{
  "num_key_value_heads": 5,
  "hidden_act": "swiglu",
  "init_std_down": 0.0,
  "lr_mult_up": 0.63,
  "warmup_steps": 200,
  "schedule": "wsd",
  "max_steps": 12288
}
Each number is 128 + 24 x the weight over its row's rms, rounded and kept within 0 to 255. Layers, rows and columns count from 0. The size above them is the row's rms in percent of the matrix's.

# layer 5 attention value, 320x320, rms 0.169, rows 318-319, columns 256-319
size [ 98  93]
[[ 93  89 155 132 174 144  92 119 182 107 139 119 131 150 162  85 155 126 127  94 125 132 167 118 101 137 122 146 163 138 138 126 125 130 137 117 134 168 148 122  97 121 124 110 153 107 185 141 155 168 146 129 104 175 148 140  90 105 129  98 132 102 111 142]
 [124  83 145  97 117 130 105 108 156 131  95 102 138 137 112 151 136 137 135 121 155 145 135 128 157  83 118 154 158 149 113 115 109 146 156 131  99 156 101 103 144 130 145 153 116 103 123  85 101 144 115 128 167 111 134 116 105 113 113 161 135 145  99 100]]
# layer 5 attention output (transposed), 320x320, rms 0.221, rows 318-319, columns 256-319
size [101  97]
[[125  39 139 130 161 153 105  78 135 157 123 147 154 118 154  97 179 139 128 164 137 116 104  97  93 134 150 143 156 131 110 139  85 115 152 106 123 162 144 106 137 136  67 140 142 114 149 130  89 168 157 105 102 132 139 118  71  97 136 128  88 104 119 134]
 [116  65 147 150 111 100 137 103 141 134  89 122 152 159 119 116 149 166 138  95 142 140 124 137 124 133 135 131 148 168  98 141 124  87 121  72 120 125 126 128  97 148 170 125 158 137 143 117 136 131 122 144 187 152 170  82 146 111 126 126 152 164 164 121]]
# layer 5 MLP gate, 640x320, rms 0.0988, rows 0-33, columns 256-319
size [ 86  95 104 108 106 100 110  95 100 105  98 102 109 104 100 103  92  93 102 101 105 100  95 104 101  95  98 102 105  99  95  94 100 102]
[[181 110 133  99  98 125 135 152 134 141 124 100 126 143 137 107 105 121 139 105 122 139  99 141 114 132 153  79  95  92 101 112 133 172 123 125 150 171 148 130 122 159 118 148  94 109 108 147 152 139 117  93 187 115 113 159 114 108 144 126 113 152 124 106]
 [149 125 116 161 144 158 121 130 144  93 131 122 157  87 165 131 136 107 158 141 119  99 136  76 110  86 125 135 137 131 140  95 141  99 105 142 110 152 128 114 129 123 131 157  90 146 143 113  92 127 114 109 164 154 127 150 113 100 110 111  96 141 156 101]
 [128 132  94 150 161 132  75 138 159 135 123 117 148 123 103 127 110  96 134 150 184 118 133 126 115 122 143 100 153 163 118 152 153 105  78 133 164 148 146 142 111 103 121 139 108 145  80 124 112 123 133  88 129 103  91 133 163 151 100  96  99 100 123  84]
 [144 112  67 136 114 164  97 195 161 146 125 111 127 133  91  88 132 123 149 103  77 112  93 151 123 180 104 146 117 134 135 118 116 133  76 124 105 116 132 145 118 110 138 149 118 120 120 120 128 125 160 128  87 161 123 104 108  95 104 134 111 155 154 157]
 [125 132 133 157 160 116 151 141 105 141 134 104 123 147 145 163 142 149 120 157  82 110 136  91 114 121 111 102  86 122 111 133 127 145 153 141 104 113 133 133 112 146 112 127 188 101  73 154  81 152 120  83 137 141 107  74 163  70  82 160 126 132 164 188]
 [137 146 115 146 124 131 155 152 123 103 123 108 118 176 164 163 126 111 131 182 130 139 134 115 107 128 125 173 130 169 125 108 157 189 122 116  99 188  79 115 112 138 136 163 151  95 103 116 161 131 122 142 133 104 132 125  84  87 148 118  96 127 173 155]
 [108 119 126 106 101 126  89 133  68 112 135 155 127 108 141 100 130 124  87 118 135  73  84 135 131 194 157 192 134 156 144 139 121 133 168 129 138  75 136 109 135 116 114 129 140 132 162 155 110 135 125 172 129 100 112  74 130 116 174 141 144 144 107 125]
 [170 159 102 141 151 136 136  88  89 134 128 165 166 102 163 131 111 115  98 141 112 154 117 111 147 141 109 130 146 166 127 108 102 121 114  80 120 139 125 145 115 132 169  95 120 128 132 118 134  73 104 132 151 114 138 135 135 129 156 120 102 150 135 145]
 [157 128 111  97 109 152 117 120 152 124 148 146 155 117 106 126 151 116 127 114 152  77 168 140 119 169 106 132 117 163 194 143 121  91 119 149 153 113 115 109 123 129 102 182 125 122 152 151 122 104 134 116 102 141 117 138 143 109 151 148 159 106 167 141]
 [177  93 115 145 120 112 120 147 169 138 140 108  84 125 127 109 115 146 169 167  98 122 122 177 135 193  88 140 121 121 109  93  89 149 135 146  99 102  79 110 104  96 108 133 107 105 122 107 128 160 159  99 113 114 138 119 122 150 134 142 194  94 113 125]
 [130 133 112 137 133 126 112 116 118 105  88 146 173 175 115 134  84 117 134 144 121 133 163 124  85 119 148  48  99 138  85 129 109 163 112 123 103 151 131 132 129  80 131 120 162 171 166 123 146 174 115 120 151  98 145 140 144 140 135 165  96 124 132 173]
 [ 70  97 122 152 134 111 100 139 138 157  53 128 135 134 116 132 123 142 151 100 167 135 124 150 138 137 170  88  97 146 138 120  90 146 139 139 162 191 149 142 149 159 159 129 148 109 175 117 145 140 121  79 108 142 148  99 154 134 122 144  96 112 105 139]
 [ 91 128  69 120 139 122 130 135 123 126 122  88 126 137 140 130 158 154 100 137 142  76 160 131 111 130  91 112 135 115 141 116 130 124 129 117 110 127 134 171 141 171 126 161 137  96  71 135 134 148  92 105  69 110  87 104 147 137 109 153 130 137 104 122]
 [162 172 112 134 116 136 150 111 122 100 124 134 146 135 129 138 118  71 124 134 136 117  95 134 134 156 110 177 185 148 131 150  87 131 122 154 112 159 150 149 148 134 103 118 173 125 159 140  96 110 122 125 124 123 177 151 101 128 120 134  79 139 157 124]
 [130 155  74 167  97 138 126 129  90 131 170 159 140 133 159 143 125 158 155 137 114 103 126 165 120 100  97 118 125 120 117 104 181 139 137 119  89  98 124 119 130 110 115 110 113 113 140  97 120 136 164 137 120 144  86 156 112 144 125 116 119 132 139 142]
 [106 117 129 109 152 100 159 150 121 133 118 164 123 110 162 123 129 103 112 164 147 125  85  85 127 141 113  91 123 111 130 125 129 158 116 101  91 166 166 148 141 128 115  98 138 132 124 117 157 117 125 116 188 125 141 121 149 121  81 159 176 141 152 146]
 [180  98 123  82 152 153 135 115 119  71 148 148 115 115 131 145 101 159 137 104 148  94 139 108 162 150 136 172 171 119 110 113 167 138  86 152 119 135  88 120 139 134  97 119 152 158 142 103 175 136  87 114 157 106 118 125 100  81 151 113 121 136 149 158]
 [113 178 106 136 120 112 170 135 103 101 136 174 132 112 130 114  93 106 123 149 120 131 105 143 130 152 149 117 125 129 116 135 142 113 169 109 152 106  91 165 110  92 133 114 182  77 139 112 149 119 130  88 131 145 128  89 169 166 124 136 158 166  85 143]
 [ 98 138 162 170 103 118 116 132 131 120 147 117 114 132 128 113 112 125  99 126 116 144 105 140 150 107 123 137 128 118 172 114 116 156 140 121 141 133 116 116 119 130 104 128 111 124 117 152 104 140 100  98 155 124 137 127  99 137 114 178 109 161 114 183]
 [146  97 147 132 108 182 118 113 133 169 125 119 125 111 152 137 113 137 129 149 120 104 173 110 142 164 133 109 150 118 131 139 160 149  93 129  96 177 144 129 121 128 153 110 105 147 126 150 147  78 180 128 114  92 135 105 144  91 125 118  78 112 122 131]
 [151 148 135  85 132 120 143 114 109 118 121 145 108 132 119 146 126 151 106 116 147 106  83 135 146 142  82 143 110 113 139 127 106  86 124 111 105 110 126 120 112 131 161  84 127 119 181  98 113 159 123 140 129 166 122 124 180 136 106 107  96 153 154 136]
 [122 162 137 150 105 157 161 157 115 157 159 179 112 170 117 158 111 137 116 165 188 179 121 125 114 133 135 125 131 113 120 130 138 128 165 140 141 136 136  93 129 125 134 133 110 129 150 116 129 132 122 112 102 127 179 124  80 133 115 133 149 148  90 144]
 [ 98 140 153 144  89 143 158  91 132 150 129 152 123 125 155 151 150 122 144 112 139 136  87 168 149  99 143  86 104  99  84 124 110 125 148  91 135 117 150 191 161 161 144  96 137 130 150 120 108 123 130 143 123 149  94 121 142 123 148  85 144 147 121 117]
 [152 148 150 145 103 123 129 149 145 115 174 141 150  74 105 158 149 165 141 123 170 100 175 161 143 160 140  91  87 171 160 147 143 134 157 143 122 135 136 119 146 191 160 110 139  98 124 123 102 136 134 125  88 113 105 124 119 152 144 130 121 146 133 136]
 [150 108 121 129 138 103 102 150 176 147 145 140 123 119 151 136 193 129 141  89 152 147 126 128 134 100 155 146 121 127 158 146 146  90  95 192 173 125 120 129 120 147  87  95 177 123 118 120  91 115 128  94 123 115 112 131 121 132 125 186 140 143  97 122]
 [156  91 130 112 134 140 152 140 133 107 149 134 125  94 113 117 126 135 130  84 163 153 136 114 114 153 136 143 112 135 105 121 133 152 174 108  84  82 110 127 101 138 139 131 125 118 142 154 116 130 127 149 134  87 123  74 148 142 141 120 113 149 122 122]
 [108 118 115 166 149 135 151 132 125 171 121 119 113 121 132 127  99 157 149 141 130 167 136 104 117  55 119 111 170 107 147 117 107 166 110 149 113 137 132 151 176 152 111 114 162 121 174 124 145 145 104 109 129 130 134 118 159 138 141 161 144 143 131 129]
 [124 136  98 180 116 109 123 101 129 127 129 137 130 160 149 121 161 142 146 105  83 115 137  99 146 172  90  76 124 111 124 133 126  98 111 106 108 123 182 100 119 149  93 165 165 117 143 152 119 182 106 120 169 110 161 126 173  84 172  79 126 124 145 107]
 [124 115 139 137  83 136 138 117 171 131 106 103 112 155 130 123 104 143 135 146 135 135 163 102  98 161 116 145 123 104 126 139 135 110 140  92 142 178 128 115 150 116 140 175 106 116 125 152 136 131 103 125 108 125 147 121 119 108 176 141  98 134 144 136]
 [116 119 174 111 128 112 147 122 133 122 115  89 154 134  97 149 140  97 113 113  77 115 118 136 127 128 107 123 151 134 135 150 154  83  93 128 138 134 150 116 166 142 184 106 103 114 123 154 155 114 162 115 172 158 134 109 131 157 114 121 108 131  89 141]
 [120 141 130 148 116 109 121 119 116 140 109 104 128 101 154 153 155 122 111 156 117 107 134 119 132 151  95 136 157 142 126 141 149 107 119 128  98 150 110 136 134  88 134 134 160 105  99  65 159 142  65 113 110 141 120 176 127 110 184 117 136 105 139 158]
 [127 147 176 167 112  62 135 117  92 128 134  64 121 128 126 122 107 109 105 141 128 142 152 101 137 150 151 109 131 171 153 144 173 148 106 155 150 183 155 170 151 105 139 104 145 126 152  84 103 132  84  84 147 111 101 129 145 106 112 173 129 172 104 146]
 [124 154  73 103 127 140 125  96 102 162 123 136  64 113 137 169  78 140 152  89 110 151  81 129 139 142  94 105 134 151  97 168 130 130 124 138 138 140  96 178 148 112 139 106 118 119 124  66 179 155 130 160  74 151 111 133 158 106 152 136 123 170 158 124]
 [119 126 115  98 137 145 104 137 117 134 102 143 146 126  98 134 112 124 152 102 121 159 170 122 139 157 115 125 160 181 140 118 134 157  90 148 150 141  97 126 164 152 159 130 149  88 122 116 104 119 138 139 136 156  85 142 139 146 100 133 112 125 140 108]]
# layer 5 MLP up, 640x320, rms 0.107, rows 0-33, columns 256-319
size [ 95  95 104  98 106  98 105  87 101 102 101  98  97 102 101  97  94  97  95 106 108  89 107 112 104  94  96 106 107 101  95  94 106  93]
[[166 150 109 117 140 121 131 158  78 134 121 119 133 159 142 143  88 117 140 132  69 120 144 126 129 125 133 126 111 136 143 141 141 152 133 146  90 100 137 106 137 144 150 123 113 121 119  89 109 157 106 123 153 109 121  93 138 149 140 153  91 142 172  98]
 [129  93 110 125 166 139 118 101 111 144 137 149 103 168 115 117  92 109 157 139 121 108 144 120 123  91 127 133 150  95 137 170 147 145 124 115 164 138 129 129 131 117 166 184  94 119 120  90 123  99 101 153 164 115 105 188 109 122 141 137 121 161 140 123]
 [146 114 176  92 109 116 186 159 146 137  97 107 121 131 124 163 145 106 106 137 114 145 134 119 110 119 118 164  91 131 105 120 142 132 118 129 143 116 160  93 119 127 127 110 136 136 161  97 125 100 144 139 137 131 141  75 137 112 139 132 136 114 101 165]
 [103 144 143  95 143 145 178 160 126  99 141  96 139 118 147 171 143 122  80 147 148 118  46 126 136 154 125 148 108 119 130 103 130 131 138 104 157 129 122 128 151 133 140 135  88 145 129  70  92  93 158 148 155 120 156 111 144 100 156  63 125 118 158 116]
 [148 134 116 129 111 120 166 127 114 119 146 105 104 144 173 169 113 120 153 175 116  89  82 129 114 118 154 134  94 122 128 107 112 116 171 142 126 136 123 118 130 122 109 132 130  90  74 168 102 123 133 144 178 107  99 111 179 151 114 129 126 130 137 126]
 [153 104 150 127 152 184 123  92  88 107 117  81 129 134 127 139 120 114 156 121  69 121  72  98 102 123 108 155 149  88 112  99 116 166 108 141 156 140 102 129  95 148 121 138 178 108 117 143 152 141 139 136 127 121  63 142 156 124 151 118 125 195 147 129]
 [105 108 146  84 105 131 113 109 110 128 132 159 124  95 136 123  63 100 124 120 152 122 124 149 146 142 113 168 124  93 155  90 115 108 154 182 136 102 139 124 150 144 143  93 124 151 119 126 113 126 100 113 115  88 133 105 128 125 112 104  82 108 160 122]
 [ 87 117 113 115 148 127 136 153  92 139  88 129 111 146 152 115 176 195 142 141 167 131 143 112 139 126 148 172 126 149 126 127 135 132 100 120 121 134 167 127 144  99 125 111 135 122 118 154 141 156 125  96 148  94 147 139  99 146  87 117 131  79 131 141]
 [130 131 167 111  85 146 185  93 121 188  92 124 132 128 127 110 128 133 120  81 120 123 169 177 143 152 114 104  82 171 157 104 130 121 117 157 139 139 185  94 155 133 121  99 123 117 110 142 107 126 143 160 121 124 155 127 105 136 123 100 118 131 117 110]
 [107 137 119 104  85 127 114  97 114 143 123 117 121 138 105 141 139  90 125 104 123 135 107 133 113 110 134 114 135 113 122 106 156 107 174 126 135 107 128 112 135 140 102  87 119 132 149  84 147 124 104 104 152 114  77 101  90 154 139 141 109 118  72 159]
 [117 120 137 114 111 126 111 131 189 162 156 142  73 105  92 127 109 130  82 162 134 173 168  86 181 163 109 102 148 132 144 110 155  99 108  99 112 157  83 143 141 123 216 103 147 139 129 159 145 135 117  73  86 144 154  95 100 128 141 117 118 120 106 116]
 [124 129 147 158 174  92 115 158 114  81 138 154 108 147 142 148 124  86 131 102  75 164 124 122 116 166 148 138 160 103 107 127 140 123 153 155 133 151 124 102  91 125 134 156 159 146 131 116 145 117  88 117 132 144 129 177 130 119 127 137 121 163 154 110]
 [131 152 144 122 115 117 130 138  95 144 123 166 156 134 141 133 203 129 150 123 129 103 105 104  68 127 112 142 157  77 136 151 125 147 110 139 129 118 130 114 111  98  99 120  80  75 129 148 189 113 125 167 120 109 102 135 116 154 110  82 115  77 157 121]
 [105 169 136 134 127  94 148 134 131 119  99 123 119 117 149 101 163 144 114 138 160 124  58 125 141 114 132  94 121 101 141 140 111 134  94 146 154  99 137 127 163 129  96 115  98 149 126 124 102 101 140 120 111 139 126 129 130 160  92 136 117 132 152 122]
 [163 129 107 119 149 123 161 139 121 136 109 115 152 107 130 177  95 158 103 152 110 131 166 120 153 127 156  88 130  66 155 112  96 146 111 143 102 117  85 130 161 158 100 145 149  89 154  99 119 103 136 118 101 144 124 112 151 129  97 132 114 109 152 124]
 [112 104 128 126 148 171 132 118 167 142 151 120 109 127  85 138 158 133 106 147 121 110 143 146 178 108 154 129 146 117 119 122 134 126 122 182 148 136 153 165 149 158 110  92 149 171 113 126 107 164  92 162 101 149 140 150  96 151 163 125 123  89 136 110]
 [142 144 110 104  92 106 125 143 110 136  74 111 143  86 134 126 153 106 132 133 124 142 151 116 122 130 111 104 152 126 189  97 129 108  66 128 106 117  96 156 136 173 158 137  86 139 117  74 115 142 111 152 120 123 124 149 171 144 134 134 127 109 122 125]
 [180 136 134 129 141 101 165 170 147 125 126 155 149 158 126  84 136 111 122 143 123 115 160 103 119  94 102 153 124 147 163 130 116 131 104  90 119 109 174 101 100 140 189 146 121 116 122 154 105 116  90 140 134 136 131 150 163 138  76  94 125  89 131 143]
 [142 106 124 145 106 122 168 131 116  98 135 152 156 103 143 109 125 101 143 136 150 114 174 155 110 156 148 109 157 138 101 131 153  87  59  98  80 151 142 143 138  81 140 161 124 164 136 130 138 135 165 187  93 108 119 124 118 123 114 110 145 110 118 127]
 [ 97 129 158 167 124 158 139  94 153 107 126 151 145 160 114 156 152 151 140  96 127 118 102 106  86 128 151 147 112 109 114 107 169 160 130  75 139 164 145  99  85 185 129  94 137 102 146  89  90 140 150 153  78 146 140 154 104 102 142 103 118 122 165 152]
 [160 135 153  99 144 152 151  96 151 152 111 100 131  87 110 110 145 127  85 173 134 108 151 141 115 126  97 113 130  85 118 135 103 127 141  91 127 121 127 144 128 141 145 110 123  61 114 135 134 113 141 190  99  97 128 146 116 149 115 121  81 103 136 147]
 [148 174 151 145  90 165 150 160  85 157 124 153 164 115 128 131  84 209 140 156 151 104 135 173  95 104  81 140 132 116 141 137 165 160 125 134 163 128 138 117 112 103 141 133  96  97 135 105 118 123 109 169 138 139 124 153 102 122 119 144 177 124 162 101]
 [114 130 149 114 171 141 163 151 114 120 148 139 151 137  83 184 117  68 121 112 184 147  90 137 112 120 173 138 163 128 110 107 149 166  99 187 130 114 147 172 125 107 106 152 109 160 139 166 108 130 102 108 110 132 106 107  94 160 125 174  83 102 100 131]
 [ 84 134 133 161 128  91 143 151 122 154 120 142 107 151 136 122 147 140 100 120 134 166 100 107 116 123 132 172 134 115 164 102 165 131 131 105 145 151 154 136 168  99 108 139 138  93 164 104 184 156 141 124 120 130 129 116 118 127 160 137 143 129 142 118]
 [123  97 115 146 110 106  93  98 133  83  89 144  94 147 140 132  71 171  92  98 122  94 113  96  87 145 177 128 130 146 140 138 118 122 132 140 102 113 116 132 158 114 107 133 125 131 134 129 112 139  92 162 127 125 165 130 113 123 128  73  90 124 117 154]
 [ 80 127 145 131  98 138 158 178 141  87 104 123 174 109 153 118  88 151 128 137 101 166 116 125  97 103 131 103 122 128 151 190 132 127 135  85 122 126 135 103 116 111 154 138 109 131  89 136 126 145 133 103 123 133 126 120 135 103 125 160  98  86 122  88]
 [121 129 111 144 128 120 160  94 131 110 152 160 131 114 106 125 135 170 158 126 109 124 192 122 123  97 133 104 130 130 153 125 141 130 122  99 123 106 139 139 126  86 122 165 196 169 146  79 106 120 107 125 128 166 147 144 135 116 122 110 128 121  89 120]
 [137 150 137  91 111 168 155 124 155 148 103 117 116 110 128 144 103 151 134 108 158 119  91 143 120 136 197 118 139 135  88 115 101 131 120 121 137 134 118 172  84 133  98 125 104 157 140 136 141  76 147 118 103 144  89 152 115 107 101 149  96 130 105 132]
 [ 77 122 162 104 113 110 134 178 125 111 103 102 154 141 147 165 116 127 148  92 111 171 150 140  71 124 182 116 110 118  79 132 140  99 166 125 114  95  97  83 139 164  77 105 121  77 123 100 116 121 115 148 142 135 156 156 112 119 147 143 120  91  98 141]
 [127 164  90 139 125 104 160 120  99 157 142 134 164 154 149 113 151 117 118 108 153  92 117 131 136  97 123 138 124 127 140 155 124 115  95 152 165  97 134  73 111 148 116 118 168 175 138 135  91 131 103 142 160 129 157 147  76  78 137 130  85  66 152 119]
 [128  96 103 136  97 127 117 118  94 131 139 140 126 141  98 161 152 127 104 136 156 127 129 160 145 153 134 114 165  94  91 150 110 204 154 149 173 137  77  99 127 157 148 114 168 158 128 122 149 136 155 137 117 100 142 144 105 120 187 179 128 159 144 177]
 [113 129 117 112 183  86 131 117 130 122 105 162 140 121 172 109  94 132 137 146 121 141 137 118 165 100  68 183 150 153 165 178 110 130 130 112 115 132 106 131 120 176  86 124 113 119 111 115 129  88 101 111  78 160 172 133 162 120 107 134  83 147 129 116]
 [124 132 107 108  82 157  95 146 108  98 134 105 109 136 102 157 152  88 130 117 145 108 156 131 159 115 158 138 161 124 142 104 159  65 145 153 128 151 119  95 105  94 110 153 149 137 115 121  51 145 165 127 187 127 135 144 103 137 111  92 141  99 137 135]
 [172 138 166 140 126 125 122 132 115 145 107 132 120 142 136 155 172 137 150 167 136 105 111 105 118  92 172 133 142  88 121  86 108 108 126 170 108  76 153 100 126 106 121 148 144 101 147 128 100  97 151 147 133  96  96  92  77 115 144 138 122 123 130  94]]
# layer 5 MLP down (transposed), 640x320, rms 0.116, rows 0-32, columns 256-319
size [ 88  90 105 101 103 104 107  92  98  97 101 103 100  96 107 104  95 100  96 103 108  93 101 109 102  89 101 103 102 101  99  92 103]
[[112 131 107 131 123  89 104 152  95 115 166 139 105 152 170 122 147 119 119 124 140 175 134 123 154  95 151 163 124 120 132 117 145 119  95 159 154 147 146 163 176 165 162 139 101 112 151 136 136 144 118 129 139 102  94 136  89  96 142 105 102 143 146  96]
 [108 149 115 126 118 113 136 137 129 106 138 159 130 105 133  86 152  87 132  71 119 134 127 159 132  99 131 146 107 128  96 110 130 119 130 122 168 111 145 102 134 158 165  92 119 147  93 126 116 116 106 124 124 117 139 111 132 147 138 164 129 119 137 125]
 [136 128 102 139 128 127  93 139 113 150 106 150 140 150  89 127 118 154 123 119 115  82 133 100 139 118 119 144 145 122 168 132 102 161 146 171 133 109 134  78 114 124 116  86 125 121 160 118 108 121 120 147 118  90 137 143 102 113  87 133 137 108 140 150]
 [ 96 123  98 106 141 145 132 141 119 157 141 152 117 204 120  88 162  98 148 148 137 161 135 144 105  80 131 100 174 135 148 139  90 148 123 162 122 150 167 100 126 142 171 167 149  95 140 152 130 132  82 150 165 135 138 135 141 137 138 135 165 138  82 169]
 [121 165  82 185 116 156 111 134 113 144 140 158 123 138 164 112 109  99 116 175 120 137 127  94 126 109 155 132 105 154  98  95 181 111 105 121 168 120 108 134 128 109  94 151 105 102 139 180 132 135 112 144 140 141 136 143 164 141 126 103 157 138 156 151]
 [119 128 138 138 128 118 139 133 106 121 123 125 118 110 142 137 124 127 132 110 149 126  92 129 121 176 116 114 120 167 130 143 129 139  78 128 148 137 136 129 167 114 104 103 122 154 106  92 120 156 107  97 101 135 114 145 127 121 152 116 168 139 140 155]
 [129 136 166 142  69 118 144 105 121 104 134 158 126 116 132 133 109 149 102 167 162 118 134 149 117 117 142 121 125 110 166 131  93 147 154 115  95 134 150 138 127  95 101 112 148 143  98 137 136 163 128 123 136 101 150 149 127 169 108 134 177 132 157 108]
 [ 94 175 125 118 111 172  78 161 132 113 143 135 140 115  70 108  63  76 176  98 126 163 100 103 119 110  71  87 120 107 122 151 144 143 100 129 156  94 109 134 132 144 131 111 121  88  80 133 113 112 139 149 131  78 136 103 159 124 107 101 100 135 128  75]
 [142 128 176 150 109 132 143 138 116  74 136 109 110  94 136 138 127 128 104 121 133 124 124 139 124 119  85 147 120  67 156 143 112 131 111 136 139 126 128  96 141 128 107 116 136 133 135 118 149  81 137 129 131 149 108 116 111 118 109 163 125  86 133 210]
 [125 107 129 119 132 168 119 115 155 121 162 161 106 178 122  95 128 123  82 117 121 122 139 108 102 103 146 113 168  72 140 146 146 153 119 101 119 136 132 168 140 147 100  86 162 166 158 141 128  71 132 144 155 145 169 137 134 130 103 139  98 108 126 140]
 [179 171 113 122 113 130 130 106 152 182 146 127 121 129 144 128 166 153 167 116 117 151 121 200 130 144 145 174 128 142  98 134 171 150 105 138  77 131 118 145 115 107 107 125 127 120 100 128 142 136 124  99 137 139 105 164  88 109 132 137 104 121 112  97]
 [134  95 144 141 156 120 104 140  95  85 139 130 150 123  93  99 144 149 134 128  69 142 115 142 117 138 156 115 136 174 142 119 131 175 143 164 119  99 118 104 152  74  77 178 122 156 102 140 139 109 125 123 159 158 154 145 115 127  96 192 129 125 141 147]
 [122  73 132 151 109 142 128 161 160 148 103 129 106 130 130 184 158 167  84 119 109  79 123 107  84 159 104  95 173 131 103 120 136 124 124 105 140 144 145 182 132 145  86 114 125 155 130 126 160 133  90 118  93 141 150 103 128 112 135 127 130 155 137 145]
 [ 96 109 140 140 129 129 121 161  82 114 177 108 139 149 155 177 111 133 141  98 164  69 149 131 121 134 154  91 101  78 165 136 100 150 142 132 116 152 119 145 122 154 171 130 104 143 162 146 131 126 180 125 134 129 118 122 100 111 102  96 155 143 117 106]
 [139 149 116 110  98 120 123 115  77  95 126 118 137 138 126 141 103 112 168 136  84 165 119 138 132  93 144 131 164 123 131 179 118 121 129 123 148 100 159 120 151  99 141 156 102 126 161 120 108 124 117 152 133 167 113 171  90 122 108 137 128 114 122 139]
 [115 104 127  97 122 181 108  90 141 101 174  96 158 141 133 164 132 144 107 112 133 108 128 137  93  69 134 135  88 139  84 121 107 123 130 124 100 146 118 103  86 143 127  92 133 111 126 111 109 136 139 139 130 144 150  99 152 144 140 141 102 204 129 111]
 [134 114 138 161 124 138 158 124 109 120 147 132 122 113 162 114 138 114 122 105 131 142 129 105 109 134 156 154  96 158 106 122 134 143 139 162 153 150 117 120 139 118 116 153 126 148  98 168 116 124 124  90 167 111 112 143  73 116 141 114 159 135  98 128]
 [118 115 148 100 148 157 117 123 134 135 126  87 153 155  80 137 153 117 129 163 121 144 111 146 181  79 134  96 132 190  88 133 157 128 127 175  73 139 107 158  66 140 143 169 100 112 164 158 110 106 147 162 146  84 141 132 142 147 159 124  91 112 132 114]
 [122 171 151 118  76 131 127 154 106 144 120 151 106 158 117 121 116 135 108 133 109 137 119 105 145 101 107 152 115 133 151  86  91 135 180 147 152  93 107 138 163 150 142 132 121 138 147 173 130 105 126  76 139 108 127 118 141  95 110 156 128 140 156 150]
 [124 148 103  97 147 139  78  95 147  98 143 139 128 131 139 125 167 170 130 125 149 140 108  90 145 121 124 110 148 113 182 125 185 155 104 130 112 126 162 108 128 114 143 116 128 154 118 182  90 120  99  84 105 155 154 120 138 120 129 125 117 116  96 155]
 [127 123 161 153  89 157 134 117 159 110 153 109 138  96  93 146 122 123  75  94 132 120 105 126 130 127 117 150 151 121 150 133  82  93 110  88 130 115 104 115 158 115 155 161 108 127 100 165 101 163  89 129 197 131 118 146 179 122 115 148 147 127 131 139]
 [159 152 123 101 113 134 118 134 111  92 150 143 141 124 149 162 133 137 148 101 113 144 158  95 104 109 104 134 135 107 145 110  88 106 155 149 140 172 142  91 160 153 128 104 108  96 101 111 116 146  95 103 106 124 105 116 119  91 110 122 108 120 120  95]
 [104 115 139 130 145 129 137 182 132 117  87 164 145 136  99  95 178 170 150 145  97 119 152 162 103  81 134 146 144 133  78 148 111 151 136 110 135 105 114 162 102 119 112 142 135 142 157 132 130 132 172 128 122 119 105 103 169 111 112 139 117  85 135 141]
 [131 121 112 127 154 128 107 121 122 111 100 129 160 129 131 107 160 157 145 131 118 190  98  91 148  94 127 138 133 142  65 128 159 100 120 138 121  96 131 151 143 157  95  82 121 143 109 113 124 124 159 125 136 140 193 147 137  81 104 140 121  99 160 147]
 [ 84 132 151 148  78 165 167 121 101 123 158 119 127 161 142 156 123  98 112 111 120 130  98 152 126 135 137 107 107  99  95 122 104 114 128 104 108 103  92 131 140 121  97 151  71 159 149 182 140 156 108 152 142 153 133 117 113 123 108 123 157 127 127 126]
 [ 91 144  99  95 138  94  98  93 120 135 120 128 156 141  76  74 133 167 132  79 121 162 144 135  90 118  79 145 121 157 145  95 110 130 142 144 161 138 159 117 100 152 110 160 161  75 152 125 122 155 134 116 144 110 106 135 146  95 127  78 111 137 141 150]
 [105 150 110 151 160 130  94 175  61 101 134  68 133 100 124 144 121 112 113 123 141 155 122 132 114 130 104 136 155 129 141 107 148 122  68 106 128 127 130 133 147 113 159 190 113 114 154 119 128 115  97 131 118 101 103 145 163 164 128 119 152 123 123 134]
 [141 123 133 127 142  96 110 127 102  90 175 140  82 134 124 113  78 161 180  98 141 127 123 155 165 133 151  91  95  77 140 129  96 143 121 118 128 103  87 169  91 167 133 112  83  91 118 138 114  93 132 132 119 146 153 143 163 148 142 139 133 141 109 122]
 [151 152 144 143 118 170 130 171 112 140  83 138 118 136 134 143  99 122 116 118 137 120 191  96  67 120 133 119 154 123  61 146 148 128 116  98  79 128 146 117 162 131 116 110 107 166 120 117 137 125 111 101 132 116 118 147 150 125 131 150 109 134  97 174]
 [139 153 133  71 128 129 119 154 121 140 132 170 152  96 158 138 111 107 125 134 127 129 141 116  99 150 128 137 145  94 118 143 140 136 157 124 153 122 104 151 137 126  78 181  93  83 130 137  94  96 138 121 109 127 123 141  98 148 163  96 168 120  62 110]
 [112 137 152  96 130 148 103 170 148 167 124 143 133 102 108 164 106  95 126 149 105 147  58 162 149 123 114 109 134 134 104  86 123 139 150 124 131 163  79 157 116  86 121 157 124 164 150 129 135 121 124 159 133 101 107 173 166 146 137 101 153 100 122 101]
 [143 139  69 156 165 112  82 110  93 172 170  92  99 156 134 120  93  94 134 133  98 118 146 113 103 101 135 145 149 149 141 117 121 119  94 113 155  87 138 141 115 109 117 105 134 140  92 137 145 120 123 161 140 119 155 151 111 160  99 165 167 136 131 120]
 [159 175 112 110 111 100 134 126 120 119 116 158 178 196 117 135 105 184 105 130 143 172 138 139 154  99 145  80 145 169  88 139 135  78 114 110 119 139 117 121 137 126  86 132 125 139 124 120 107 139 165 137 110 146 133 109 166 164  77 129 114 125 110 175]]